From a checkpoint of a small transformer trained on Wikipedia: local attention windows, capped logits.
Each number is 128 + 24 x the weight over its row's rms, rounded and kept within 0 to 255. Layers, rows and columns count from 0. Numbers have three digits each. The size before them is the row's rms in percent of the matrix's.

# q: layer 4 attention query, 64x64, rms 0.164, rows 0-63, columns 0-63
# k: layer 4 attention key, 64x64, rms 0.169, rows 0-63, columns 0-63
# v: layer 4 attention value, 64x64, rms 0.155, rows 0-35, columns 0-63
# o: layer 4 attention output (transposed), 64x64, rms 0.142, rows 0-35, columns 0-63
q0 084:150146142081126117117128133114107127104098187082126103144144103090097131122110133146168105102138156151124099120057136085106141123117155114173124120146117150097117150123126150151159116128116137
k0 110:102115118164116166161137113096120106152164108174099097149067155139158113123156123120129158146112103124138108148131126131111129133142109178093132129094143097152169123136116119112103122083092118
q1 102:127131122153143098122107136210160135095129096095147141083140121123171130125129164146102154144102162114127154113119122120197106141103128108088130131136117144104123140142174145147120128124112135
k1 080:143122090110167139109119157140120118123114119098080122115142136161124168127082090147094128144149088094121149105142154148118133119107141129124124127129095130142127128120154049111177164145102134
q2 105:107121178094111078163133115096123128118116180122111147124126114133122131141112149122136173101153124119146124122090120107083188076102129088163131128127119120133117142105115082145111136153117115
k2 106:137146146119184160110111159103134097129111125112120133129129160101137128117092112191117138126108077119117132143117168120116129165144087127113110132103154097097116154150075091153152126115141096
q3 100:101093166121138116124142116090085124160093140142144094153147123148149161087133163111151120101173121101155148106179142140142144136100107103158116107135150103138100124129096126143134099160119089
k3 100:104141162092077139130128126113171166137132193123144108146115146110139111123114149180146135126127152108158107143139125143097183070133127100113127119119126118104122117126150119115088138085104130
q4 098:163143097124106138161137137098104156129145105096155134191098125138101106122112117095162099150127188141127102156126148120097131133115116146147138124117101087084138136099075130123099119114146125
k4 105:165092089116151171146145116125168111129159133148111147131118161132147108112164144129156103122123140131142126149150130065128167156162144159172117126110158102128115172108108147151164134121121094
q5 098:141090102129145111125112117150121145126148102114117144081115104129118123152135162125124132136179089168115143116151130090179089123158170128114089158087114164127131116126146101145163129115115175
k5 094:166198151139125143134134144197106138112139138094139148148169105133140130125164099135130106111118146116113132167123104156149127111128096124124172153169103148123156117071142115131141130123135111
q6 088:158085132123122118133139137171084145153127116168129132114136128118106115162157155137105137143166139169155160102131156123133116132167082132098140114129157152099117142122127096125153139061122084
k6 098:133127112142155139114124115164146167108102105114130149137158166109101143115172112132135132091132111130099141130144110135100117129123115098167137142112157088116052137136117178150101157157168151
q7 104:164145154138126159135120129160126128074101094102137100120137133144127166138110115138135105116145130142104098087120128131190175156077078109129128144149143109143123136124125184139123096125156130
k7 102:125158078128093137096173117126102112096133078149144125111143131143152150146138124117103095147101125085156173133152121088143121152166142153127163118124135164136148154137150095136147165126123162
q8 097:145176096112107168134139141125125115147128131139117140107118182071114135092136121149094139145112128146123108177134140191126126137090093112131156134142094103155134144089152111155101147117148135
k8 103:182078138118113113104172158123120111138102137119129087107134107121144155141100145107132142111099136134098165106126129167101143128132126166126114151113166118173172127150125115119076091153144107
q9 105:132119101099148173121133118124156128134119134132107100103111125148152062106184118120137145140134123155115144137129143153157180178157122114162150093136135161132126137159110158147138095134079122
k9 100:146107088150106107145121113154132130139116146091096117157134167097112175131132116123096143150098123130138080124114109123143097120188120135116160142110135085126174109128157145112114105102109180
q10 089:117125142121200139129089115074134149148137118175114103127164157138145143127140092146136142061122091115160102117121132117125154086127111143156167143137109126121130105132108104151102116149125147
k10 102:118113155122126113114117108168072167110114131099149173106135128094118129105129122130111090162123114141134115067108151171115121095128117179115104139109153114138126139148155122086153145159153103
q11 094:162141147126112134127135125142082130141128113164128087085165125140109151144098140128127140101180138115121146132116133153139124139127141060166133159124118178148105080137153110101109177113135149
k11 097:160137131130122145130147096176122157115153128119109107111148110142120125125188097138118123128107103102126207108128157162156150148147097112099100138171112128125081146168146134108127125143138108
q12 098:186152088123138125144159157153121112121126102134126076135098145122091156167143143138116121163087130130130148125132127132135107147145142119135149143095114110109086067109177169138111095137122126
k12 099:156116124120134162128135107131121199087132128103118133140123133164128112106163141091144104147101135105080145114105126166164131128153123162166121124150160154104170154117166112096121129111140164
q13 093:124104103110150111169100131110143105126123125124144093125128157181091146102129116109138160149145114124154120149139175154112145095099137141136195108120170110111116131107124137112087176141093124
k13 108:158099140081103117133131131071158091164159149160143145132115145114139124097093085117139157153093132138107155152125153106156131150152101145145112122091118104136142112157105150132121117109171092
q14 099:125136131151144121153123138158160108128131167086121125090106134147118118139138123128112108144142120131097088134160158122137124122111120157102106156104161097136112125171131141096146219157109172
k14 117:142124120152136096124130118140071162123146137123139124090145103131121181121101113091102102163133132131123161124159098103118121111097085081105124159168098153138106108117146104140162149153146163
q15 098:138094132126133131142116096147111157114125090130165160122139098156120129086145129134084166145146127132101193149090142153115107159131132060136131098133136154108098151085124141127106138148109131
k15 088:136147152119123095135198114152124120124156145140141109133092174109140115139144096169191120170127144114119082162122095153103165133157112145124149116119102110129149113172125128139133128112152131
q16 111:138129151127126184151096100080098113126105146123134180122144158127122154134114146131119135168087145153077119120101132141150073100144127154139118106095131163079103131129104123128148130105141138
k16 102:116180122111116168095169166148147122115149170150134146094115138156174130099147120126146101084084105139131129167126121118148151166126116123153133110173117088160145123132140101155117143133114132
q17 099:159146153105128108109121074130147150137133106114161111115148120158129138101095140105188101130156168135153140141127116108115132125109113152105138194110133140085080123132134146170134113102158147
k17 092:088134101132125145125140153167110109087174107107135132145115109110099152134093150121152122155147125134101131095108151108162117124165112106156134069149137092138125118122150098110149161153091082
q18 111:119131122157124135168132118162137137114175118139138115125149121063114137147133091086141142172096076119158112147111099132133154170092151124155109160156142143110115134173118125094116097120127128
k18 100:137148111088106121161136127123149093140135131135171091142125138128150162106130107119078125089143130108092128071166135108099113112142129197115113115106113153135113134091103122095104112116140097
q19 122:096094115114145112126206141089102126144165162157143120114092109125160126120135121157090153123156113137159172097130164099131114175094145119142112144132101147130107116142105141150142120121117135
k19 112:127136117128109120145098115127131160125110152124124152130136128107064137150093122121167127105115162118128089128162122153127166088106151205102150131116121088105125129121133126107097136153080158
q20 107:121154085108130154122102099149108124136150136068104144177131096077111106119158132157117119097132080144180128121145156144117141133156094128110116121089169135133114099148133119141107127102125147
k20 099:140142112165169099087117145084097142137120102091148112108119127063156114143155124099103164089134166119093148133139111142182129121137116114130130082123085164126115127116122137128130129105137132
q21 105:136133166145122113104126165141095120132103148134115106156136120115177134115152131082104174111145149159096148175086114166128125079125113153106109161095123113165156112123099129114120131091119118
k21 112:143136108092141114114133112175113113110105118102163129123153104113073137158139121104112108126126084095106144154136122155094131152138136079134123163157115158139099184132177164137154125122138119
q22 083:136116111107087154128125131096138129149093118104107098114143126134128148148130142156118114134097095131136117106063163113153091132147142127136124159107185083141148124117146113111193100161138100
k22 093:096113156143126141144149129105121142116141164089109169098138125117115117142130158126122131116095094171129127139109089135163106140100096096091187133136105155136139162097122145102059140127123124
q23 102:132114149086137123088129122137062101189154091115110128089143134122123131112148149147149129146149140181160085123126136129165102127071147138127118125147108131130150142148147136090142111147136147
k23 097:101095133101103101113103150135107099165084146154098119130108099117085156124156128178141149104070100135114130092135112131156142123125159123141133100137120128147154125067110141115114156158125133
q24 105:081130152110140128121137136148173094138135073111133146162132152076117180098169149126082167117106151143104115120145120088146122106132140114107127121110119118101072123144095131133144135140140116
k24 097:105108125103141154110143143114097169122073142151154103124155137160139101139115104151138086131140123085107095147117138132111131171129086155137119095156124124150170119071140169135130133164136130
q25 100:155118125141065080158094150104110144125146130114117117104129100079134142103146121115150140121105158111139100099127151112135126121167130120117095136107147137130140167124131162168079129158186136
k25 106:129133165163160099107199111138166132142095119115092131140129141141140156147150128124091103153136100098098187139120113118139087120099148121130129089111146117118114152114137101118130160172116127
q26 109:097108146121114099136131108098122128145075101121105100128085117153095101121144097119151090148117144108114090129149163103139122086126102133113134128118125072148113152155102097125116117059143130
k26 103:164147126171117128146135137170137120111107132144151145118172119099157203137085127116129136163134128147099183127145165146119146149136117086133129098148134134122146141118104149108152136136095173
q27 107:124149081120130131165156124094091092138142154115153105125166157130106104125148120101178145101145110128089085163146138168101097115136108111120110111133160132076135123134156166118121100139135132
k27 106:138137136102133147167162128158117134109168117097129151106135128138117101134100115128077201117107119087105155130141120126174137132116145155170098120143127139155097139143120092130148158117156172
q28 111:108110108077097094174138176119111113171121133105160107108107136110152127157096148130128100142145141124167128159094072135162139125138133103101130125151129145135143130119099102140107167125083134
k28 106:157109152199130116106133128116166134131126115151099132125102126134074135157120117150132124087152093155101149156150171123139107114131107145138093165093118113162088133103124160117127099124135164
q29 103:135138178112167156124156117129141133119127148124050139109114124134085140112141131133132158135109144093155132072095128121132113159144168097102136125159138096128141110131149156137125130094092085
k29 090:123121146138095167116157124156101169164166121083104130131178140106127129158170082117149115133133142131149100072131160124104129127133125115171159130125124132105131096134135110119095122106152174
q30 116:138141150165117112101117136124108123171152171134153107086125136137098140126090109145135162116095097114112131106118068119161094150083148108148118099090176145124123128115120124156116121103097103
k30 104:146132107166097140153132120117140124122152139114122119111122097116126131182132107126102090096142062165116123105140104132113142164103149154105126147152119125099113108160165102116123140165196141
q31 105:181096116164136142152117145138134107111094129161121097138131086140159124138126151114139127087157118168115092121170105085144079146103185115092120094146109118127110128131132105148120145112136115
k31 109:154139043120146154108090114124109116162147104120098160158125144152102102106117095136156130119180124160144141115151128131125128125088118117103116141100146164138148151143126131133130170169137153
v0 084:142077109106121148120110166126142142122128107113141140127080137083123109126173110138143116135148114135090124114151132168166136187112187083095101128124125158118139167126122108151122116096126137
o0 086:129082129109136097140156108105116086104162128103122143147166153114141120118145114143158130094193068154147121152105148128141094113133139123090166135129103134112131149096132131152102167126134161
v1 096:158140171083146174127144120124113120107179166103107122146119151117110112131124124095126133121112089181118096123144126119121107148141135094152126092123111155135075157128102158148106143157131172
o1 096:135127126139113139126188068104143109146090082147134129169128130136130147136130145089132136132128082110126111114138126161119136128116119126134108115115126111119096163077073146112071131112171114
v2 091:148175124092124122163130157132139154136111154160153162087111132124101121188137131131128101109133139120100104146081184120096129120135106107142127119113148111163149176118102100097101109129142112
o2 092:096112137109099114175131123135179099161126095119126149138157161096119131158107125141128105155111121119097108103121149085128117113143078105107133131135061124171119136163110129128159130146130166
v3 100:152122153112119101082134097142138107123118144096140165130147153115136103136168157107111135094130144155082122100105150099138137157096110177156136129146113091141106151139126100185119166129111155
o3 100:157122116122135095105156129136151127129103117150176115116161141123139098118101098106100179167171123132133112119145140135085105153122124163085097158097136109135097150152114133134075125167150113
v4 092:125136117160132108129143105157120153180112126155139117130119168107142185135146084088146121146134154105108070112119117119170130097132109136131120153113131085128137149126181127123075150114115110
o4 091:133116123111089104091116180163119130151168121155153127114106080139104128136095103134157157115122124120124101089123102120095127114135134105100120134096093152123123076150136074140123090118102153
v5 105:136136139117136159113125130142151155122154189168138109152094108119116122098117116131111083123132170156144134094143068098161109150109135138182164135114129147116113119110140093143121087156109115
o5 107:160143122114107152118106142145132146122104125156131140183134150138153134081111127099164158125131116104090146170125137121152097156117128082171123180111124134126128088100072139116110089115119129
v6 087:123089139112154130170135118118131143120151124134120170156128109173104196081104145114131110097142101131131144144162120127117125140119160131125096135134102087100122135195111108157150108142112101
o6 088:132154155177152155155143132143145145113157103094123152088154141122103126150149163095123159116101112137120109136126077098183127140108172124148127127122150105088111135079118121148136143161151115
v7 090:143144134113138078132139114083129090113135108139108167142159139082148122108176122150111134120106129122118113132154137152118097133104099118174135104139070121137113115115091084159078144150113127
o7 096:141113122132143143159115094117133122137112139154136122131123146068147109132116100121120123179141085108123145090149086166119146153139100177127157174140117118089101122156121139159101109152165094
v8 081:085154130128185107140138128150112132166121133120116114108165155097107139087126133129150158116088119107121160118109126095130123096153140157145143112163172147150165122109142101127156150106191133
o8 086:114159113129168111108149156131081143170132143159121162141115146137127137110105095130123109112100184126121142093147160128118134088151097160083096138122168134170137080125114147130145130129162127
v9 097:143139111126108161128140146140119152138128171117090112085149113125152141094136142147111163140157153142127147112159146098099138138134117159064117130160152155106119157125099093079127105133135071
o9 101:134111094126103165128136145139128131134140176085095133151123111111176157097095158110112089121092174146123133165140148107136082129125137161107106116099109106094119171128164133148146141112127148
v10 091:150136103138114126105098093082178107142130112136049169140121077142123128155133139125100134111162133128134155113129180150110141153142092159154118094116124132111140138110149088126135126137112118
o10 088:128151117166131099155117119097195175096165126135114120133104143128129144145092128118067109164158121101119138105115144146151121153125154119136175133096127110116128125162172163135128117154106119
v11 105:114117095158158118143115167130136136086109133123136138158113160136171059116124135093106116134094149114102199139162136119118105118161123113150155107143132138127119177137114099158125149130124139
o11 105:128141126095175153120153129117139104121122153115111111127132161116125119112116119135161145179147129136093145110127138119103133100220120157155159173107123123122125150106149119090133174137135092
v12 094:141140144100120126106111134152113110098138135124107120146163129118125126097104135094115151099116142073101121146138111139138133134150157127063111171150081120112137117079078104160113135081148151
o12 099:096145159136110142105119141127117074111142154099161108113136147110148096103138104151149131106090071121145098151122115167138120133159143172087075113136157087109136139125127149114114128103122099
v13 109:197114148090164074115129110128114181159154162092119166142141127166130148111108144147144113136145165103140158109147127124148155130165108144119140120118119133090164135122095143156127130130128129
o13 118:173137159196138125132105139150143144128122110095113148126132145100140107099132130117129147165138168122092114098121063156139094118151100121084099124113148142107170138118146160152114130123158132
v14 073:104107165123173149142129158125097127163139159161140109139087153126126163147116124132147118149125121132092172125123114132109140136125130145140112119109153130150154073113167144066125097190143127
o14 077:156155167141139147140129129148095149164168109115105168146125097188105121136119103127117110099107144116104129131127186117135120106087090110179175131127121130110139089119105115110125113135147144
v15 093:057121104101086111130162110119140112096124132108146128115136132141114107106125151154094110102169134144123141124117137159096081147111113177122120123137153135144179099072125118091124143106136121
o15 091:123143136134157111136132128152138135091099172116124116138108156158156169138152141138122058138147132128163108148159162115149134159107092181145133125136084110150132125175109131116146132156088111
v16 098:156095150093120080125087109133105149081129143134146131132127129106127142106114147149123149125106164128142126113066124159087124086107132149135143119151150165109142132159109137118167098169121173
o16 093:159090126145146138139118105138125118092073099132143157140169133102131118155132138091157133102112200148084112097114146167132108143100120160125117119155163094148166126142134133120135141124131097
v17 100:172159148105154155123100139109124114141113148131107164162103137162128159147136133097111142094170090073132151132102102102152108127163168129122128144126150168139112138100122137156176150131109149
o17 103:098144163114160109150153184103149123156134125126116132161120133132128096125128121116094140082143085111110139097080119153157144098131144112144116083091149113169154155095092160116120125129129112
v18 101:131095161135104126099144166131091143112086105075158134116122108148152097136088124111155165141152136106113155112106126175150088145117152146145109109143158124160145163138130155106122128155167112
o18 102:178107102138109109125119124125138123143114113117110147100126115177169143123114106139145117125174152147143098114135152106125132094132160176114133101157123147160180148133088094075139164154133109
v19 097:101131121122109122118132145123130122122071128098110141106118126147148144141158119042138142134139134126134116138105141111076157149113148116126134111114147150150074113085160102176149122154169145
o19 095:135149109077100088152158183111120127131092127095120110098134123143164132181100112101126123132127110114119143146107171171112146114129156137123130151121116132164089113113146152136083120147172121
v20 103:108097124125102102122110120138136166120164094134079085159081145121146108117092135157095109123149136104115144121145133110141105129132160113173163066171154116121115099117137143120146150126158120
o20 094:136152113133159097088133111121133114121099119147078123135108158163152132134132113092146126170116140105104168115089179124160098151127094118135131103157115085111129107155114069119145155114128116
v21 103:121130079157132153123116109138141119111102154171150127124141126108135133077095088124133145101115133147135186169129146131072137165122074144127101107101109108126116140148160093127122130128135167
o21 103:077167128150146161131145123149161105097100132120166131079145108108131178126079145140143151124138157110121127141142141127084137109116115119164146180145143135111094080137151136145113138152111129
v22 103:127170111118088135103109133124148126161151119134111168131122154135108073128149162145122107134123127143127074167132103118129115102157140135120154108150086170160085149130119084126115084162119145
o22 096:120103120105104133141135087108123106133104156163158111178130180120152124134106138133126126146076096167108160120078106138116115135152172120128138112131073136156110133129130143124119078161139139
v23 110:134130126097126123139124129128103122170092140125139107110131138166098135108158149116144121125160139074173124125113127141104134169127129186104140116119116105139116125123205102117141110141065102
o23 110:128152138118121092185130157150099124153130166098098139099140109136124111135123149123114124124124190125150157136078105154108111123124172129138140136105112137128158123149109144131121070150063124
v24 100:158159127110159101147147123145157142183133094203107140102130127109144108125098122098092110116152130110127144101142158141175114107120177121129159120124124097108135111142117121113140097167123105
o24 102:113168150137133137154109117144143123138180133199099148132147121117169090146116099099163133139107137120138164067139122102181097141144173106131124138140105118140122116134134130119129140140114164
v25 110:107152127114152095055130067115122123111154146112114188105141111123115157133126122122134123173115104116158135168160117110119143107118149131118138153134105109119103144121116135161130066134112156
o25 111:109103139152109140114097121123128137107100104127140108080156180152127108182094138123151142132111111152170118113153091144162109160132150123150105113100152139131137138120140162137134079094178108
v26 095:094130142080114112175182128140149120168129125126144113118108105155110105160160114154090126163134128124163111116123130115129126105133116113101137138110151120073131141134135124179169127076132086
o26 099:119122106115130138134161155167122158097135119121099111147146117104090096119183139139122107162134154100164130146123133110155141161176148092107126105113122131156131154110119117187156110092100160
v27 098:094162123103131129112175106109094135122127173113119110109158108118129142120140092130194144136142125167141126110141106102144070094140173107127144163100149147089138132088152130126130127109128120
o27 087:115106107115126113115136157157114146124091126140111100162103111155163133128128182150179115096118108109151117139193108104162162112118131147107110124077126164137140089099131148138133100114147129
v28 093:131152104135090133120145076147159168159105131122122163132135145110110108159125144132129174115126170121120134108105145097088122176110095139103114131152117103119087149143154166083143109161108137
o28 097:145117133137072154164142121140129106113110141146149093119146128110138151144062156118111108163152168108126164110094149112101100122080126137099112096106130150123126135144168102149119126165103104
v29 096:138121156133119151098109121118125084151156157136139121128093165100144139148164111162127104151145095151139159157126083071129142157124105114094161142129138153137104087119146114128170130113077125
o29 099:092123155117168117092139126119104137143090170134114098146133090127124101118151116160114136101153112152135160162106140151108105121096084070157155105108149146118115141101121145151117076121145146
v30 103:125125106117120121121071131112102122119139156146104124126115096148128125147137105175150154144175132147095177126108117146098161092097113100140138122123140096131138107114185142093179090122118103
o30 109:128121124123152087148097127137137176128122151120113110138159151168128115147124161154125125136124180135127144142117173107156153108095096076127176096143139081086146106162151133137144103125110120
v31 091:106131126136105082140106107150085133078147141168162138080108122091157125093165126139094114130152137125137132121137089142132121105119116145122160058100136117112119152111136179127117133120141107
o31 086:139121102121174130096111127136127105135080151164113101133164131115126156155118106089154141118121168154120123145128118148175159133144093128139127168108068116112156167152138147145140127109077123
q32 112:153109109098125156112116121145088128133124109111144088094129130138183133132169147157129131158082106115137141129092076124131076102120160124123087173118118126137121096104169117129130140106121162
k32 094:091163146153146143155142080142139167114156109111137127095124126170122173170111139143163121131091130130088160129136135119156097143114157129108133125114135142147180161118128111108138176132127172
q33 075:093145149130110115089116129117135140107116176151055163134118153165117124154138095123106146126148097099109148140146155124132133116126149174137182103127116132086129144157108143114079117155141132
k33 084:142103091125135164116120117105117126158121078110175068116184142130135114161143091157140150134124143130123145159124122096097132130127114121100113109126099160124117091139099123145151163144107178
q34 099:089126144099124132053148137140112107122148120180101093142093139133163173150133099130126105120140109162085152129110110070150086152115152134131115124131098140155138127119150120134133122129105119
k34 092:120153108139150144130167119160132103137147075103133105103159056109112154115143130106153166129142118146131121107158095190166104126120095110124148135103111113131144116154095137145118125143151154
q35 075:140121126122124103139116138083144154125111128165094181112110140167105120141105123117144131101127155133103108133121143162072208128154120141101162111128081132156143155137118105113100150138136130
k35 099:105119123089123158094135121122118142125135163173112095145112121100164126140155120084143121138151119130085118129140147115142061130082171145131158106128110119142094153154105139116145084132101093
q36 076:109170161141123136158125103082156082126105172132110139128126134105120139107138124091146148129122157102143098116173146174114175128156119142141149128150095134088104169155088130149119135137128153
k36 082:149107138102153081124147138147140150183105125105150133171135128159169098063102145114161143103125142166102121122116128105102120137154114125140136163142138095093157106109116140129112124131085101
q37 084:072130149093139121153155138073110128152150129153124152153120157141112109134109114128111125130154115119201172136134119106144152115125117138145144106120171182122171101139121121171126154126125116
k37 087:115146104143175140112108156080111143148147137112128165142127151092143163128115142111072127116118138143140106180145132116127175117125133111144130104090063101122089105100104157125126130144124148
q38 089:109162135113113123150147139093119123124131128170127171169140123124091133105125091103119189108119128092152138142099156114108115112108136115143183121123113140113166139128100097150094149092180126
k38 095:168135111113105150114111126084122099111120147130077094175113150112155123080129115129149143106109157165153079144146112141106187123135088117138107100144134114133136157098097126141112118126137101
q39 077:099067129120154100168136116140116112134142124187115120135142109137153126125101161096136145114165145136082121123122180105108115139087141096089149104108138125150148143155146149144118122105080123
k39 080:136128111075090165102102143084118133098130120121146132146122138145131077115134104129182108088129141088125121143088115122132101141115168143151159124119119129095101115112106100086091099143111107
q40 093:148118080089141113170083127109108123127139144172107134110144108161090132090116208155150111121133127142146092135146148116132137094089131137117119142098102140105147151157157141117141116140119133
k40 094:113104130111102129129137110101115146135095141141138095134111158114193156107060132145140141092124190112086141141095150109126115083152136133146104136139164122141133130141115144137160109104102145
q41 101:163143122108114163165118111151096165107120108114080132142096113105122158165137130123149102153149087105147115138146096125146098116126150169166099094119139119109123168078098158108145135109116124
k41 105:122136190143133149147102134115167149098163114106149087115143112134129110136141162139091120081126154156147086125109086115138106152149124090106114145088115138113125145110165146112155132142148084
q42 091:161106124120124138177142140138127112130161108098126099119143155142148124093152109138112130100087138152123123126086092104124118162181124084147077142145141140115094148156137113120135168092153168
k42 103:115179146176137147120111155122109147132077118100097132131165140111130143099154162153101099129165110090121150113127113132132137116100113122140089126151170148074102138084131104146104129157132131
q43 101:104131157130133108116115109129110137087181138136104158114114101144162117096129152160138076120121150091122097162118196149130108147129112076140141118126144129088117102131110124166109143104116103
k43 098:154133119109108108152137182097097107151107168113143121139098121112126139085111111126178107136093175125101068121106133120096139118142156115109164130120156100102115099145126106097113132147160119
q44 095:099104105126139123165133136096151096159141150171107139123109120143123120121131101118109154124147103128126118092157108108109147105127123202085147104148153153173116186137109141149119168135128152
k44 097:111104130131116123095115138107167144148095148132152137166134142120158110111118099154119147097120101107145126175145152095124122128089106177167102103128134175076122148129084159137100116107107117
q45 099:114119131160165134123169148094134111136106131157100155144117078141140115126137085133105179115089100105108149091151121140103117117124124125139094117125162086145089132115116126177109149174129105
k45 113:111151111160134056069142127101109148126126136147132123083123115144074148145115064143139114101097095158140121125139139136094104129123153131112137149116108154142139109168117136107117151149144117
q46 100:164133110083115111142135118134115147138163150160127079074131122154113154137139111177102116086139119118107168142112126138083126109137154144119133136139125126183072096128138107146109124140147159
k46 095:117161110131108124118130061070117172104099135142102107162125119148155138146144089123107138095107110103107094124115170150147137121153126148135127142185091129123120139148126102114127126143103087
q47 097:136116093119112100173154093083072123102083111112106118140114151131113120143155147116087156118134129096113149130128167118111103120110142135126110122088144053149110117139150139123131090143135130
k47 112:126074131096106096114084124101155159119116115126124140153106153115156121103128116117144086113148118127143103141102145091085148150150112151168131104135140094133102147146099166136122061105139114
q48 106:115124122107147115130088136101128143161140125133077086150142125098146116130114138188102087123137134127120109156113124143103135130174114122116118142109088117147162126120085122160160170162110073
k48 106:117136127133142110121150130114116156149146155128092138171113132101156121172109124088142145135093082123130129112064133080173146120117119105101132115095157114124125170092107153107141138172144133
q49 101:126115144069105124154094134156140139191126131141156121129181162114104133133140123113142165142119143143136119142148106155134141078162142137164097149153121091146133119096113091139091146145127098
k49 101:137133103195135126122129068136110136131080092113151111147173109136143131152131126160116167167125087106129137109113076158137146119124108139119129150093132121183143127124154154114133143152133137
q50 096:115129123153149148132140108106094114105084101078139102132143118140102126125130195148142126133178156145117095166086106104115129122133141128113146120150150128121084115094152172120133134113154081
k50 096:145125121090138135152108187118103152126150132154159077127110119088115109166135104130093091087158095107156138155122140161116123151112143113147153120132131105156096162108120158110135154085126121
q51 102:108144119125109120123153143123147134137125060089109110122103106140140126118123098140168094106127154071132100101100150133164124116115106142122116138148126093144117085167118108177097083100138123
k51 095:095161139102134103136118141164079133126067164135134164145111134150124157097104110140113134135102120117132126143108135146098167147143135095122145110069116130136159165142144135087131074105136128
q52 113:100148132141081165138101128120150136123101101124108126126132150162138127183096135120163133113117151116164191189090149122138129123123123110127115099133146112117147109133121185105147148156156144
k52 107:139089074121145115134134146127171153083137162116167112145153163105129158133119178119091119120106116170146132108170142128113141125112139134104144147139121129145084125138124144077110079147111116
q53 101:160123122105121165118087113128143129149174157096110128115150099076083107128133096142135165125122105088120159109097131099172172135098145098141150109126115126136105142149142141126098174121140112
k53 096:149162084142157154142141131128167115121099130155149140165118132109110141140115126139109133096161096127101103136138099143126137109166132106131107104172171160148201099118159119106104113147098119
q54 092:119124136107146111135154116134198060126132075140126101125152142158137127163155139132143126129132086134140131106177139094149131162145110078149101111136136114118141150125115169135130135113155096
k54 088:106142127129141101114129193097130161135104139114145143110165140119126117121156139112108104140154161166105167170107098143113118087088117104097164142105132153132104147116118124183116093127101124
q55 108:137107168150107136125133160111134114101108144130148125099141101103150130138174115130096142089134118114192142163110174077136157119116088159122088148123097153113094143107126085114134112133129125
k55 106:152156088141105121172110089123172108167101115101105103122112128121102104128089144109078093195121145136147143144144110165131130146155154141139121103132144148120107133159128155142102122131150104
q56 104:101144120137107142120134156107131154128111142137125107138133134167137118079174136127146082125150128149149175116117144166151100152093108125125152137105103137180148156090120162122077173142156120
k56 105:173144112094131104125167161123107125123127126119133109161087158172075126126156155141143159123131157129140099133124163141133135070103129146116084106138109137147134163104132159107131101156161157
q57 096:137096143147183100122108136121153132150141147099162146104129155145154106174104091132084088124103118082132107164124129122118090157145113133146172117146152112150125146139133122067137138138123142
k57 096:119139130218099139126095129147129097137141095130099179126122094139123094141120128115130150103156137141129129125155138104128121141102102115100152156184139113144095132167085136091116108128127122
q58 105:129115090128167109121129076144122119117085137140130148099126125143114151135095091110137095114112122151121140158110143136126155083156072066109123139110131157157140100150105173136126126100153111
k58 101:111119132128125115116105138125126129113168151118187137121108113113173111130070137183140116162128130123085139109143170149133151112110165084144149142162111168159133117105104126148110127156157103
q59 116:143137141091087180143138122155154072091114099121160156179147149138094108162114114174097110128139117093099145120114116106106161119143106144146134114152114106124107135128092108117099137145120119
k59 112:098135118138112129126093137132143129105106130183132119100190141122112128112143124115158124121123106104139116148125089150142140106153096102128169116123121121107135138145150134120108145162155027
q60 107:127096135119138139117103111114152141127075142105133127141129084156142177115139149131118115168124164133150132117104122158126114132175127145148124102141150157106153157058126082149143138114074145
k60 110:133141144118119131134124158154092132143160128143133122135135142117155087147136128109127120153105127118136115110085105169131144143088141154109076119145110104060140109149146192112171085107140111
q61 098:116142146160111109170153142131168071114165128110145125126176109146170125119090106109119143179138133120142115136118130192110153110117155136118126169105093134140093122107148122119128161146107138
k61 098:159113099113102086083095149113120157117103159124114132129135101139105128108115134154120156146133114149154158152139088128194135143145138126149146115169114109102170121148149156102113131127070150
q62 104:127113117142118140139116112158181138143136095127150153121080138107143159083105115110119154132153137110086141117120135096106106136074122150114082139183116137143170104114102142134141121181144138
k62 103:132084154084104146135130141133153141159115130172145157124160155156135142155106099146124183164111125145163112095138142126129111150101113147168126130117143170147130101137138099093085121121167153
q63 110:151141119123121118112114161115148149114151077120123157095117109143084087124142139084083144151124106180149120123128183123155156115145146175150147087098146142137147095129105131109133141132109108
k63 092:134123151134118099150094130118124115121149136085170122128127128135164150132164119099091148143116088141114098156162100105126122149149110147102100110184160139129144133186160112161140142133181143
v32 101:118184132110151122116082147124087124106109123155100160161143103131152163136151139156161102152116135130159130123107116127128117125143175143138149153163177150089133135101144127103110143156077106
o32 102:122109150126139113177109150133120149131125078138125158155111123128099172096125128127114075121112140182161138126138093166102158139156156155117166140133148140121124139066116137114114126117110088
v33 113:164169105156142159119104102161131071137121134135123132132150101162089155093117133146146116123158118137129150136144119103138169153124112165104105136135144127146090113099125171177111085115129162
o33 109:099166125123087108138145134085111098138162167123153135061131109093120154156080177146137127115122112160125111155151098130129117119167147106123152102157137151114117141110118134143125150129101097
v34 103:093073103084123145149150128128123104126142104154132154110122120124101122137103199142163118114134125117112139110150104142079101137122148106126062099112113122173149129135139111103133150138096142
o34 102:134124128128102147165156098126147093126126138134114123146118145110111108121173142116118111132156095098141113102113156107071137111132089139144118107124147079114164147153159098129069173115086109
v35 108:103136124142120142120175146154129095125162076109056143127111144148117119132108146127123126092120158114144131098125099098114131165086135119136125160158126123094064113129133174119139129126104103
o35 098:166092082150095141161124151108150133151117106114119127129121169133134150134093157139131108119110132118120135119145155110096126143152101054167136125143142150062101143135150136119137137095138091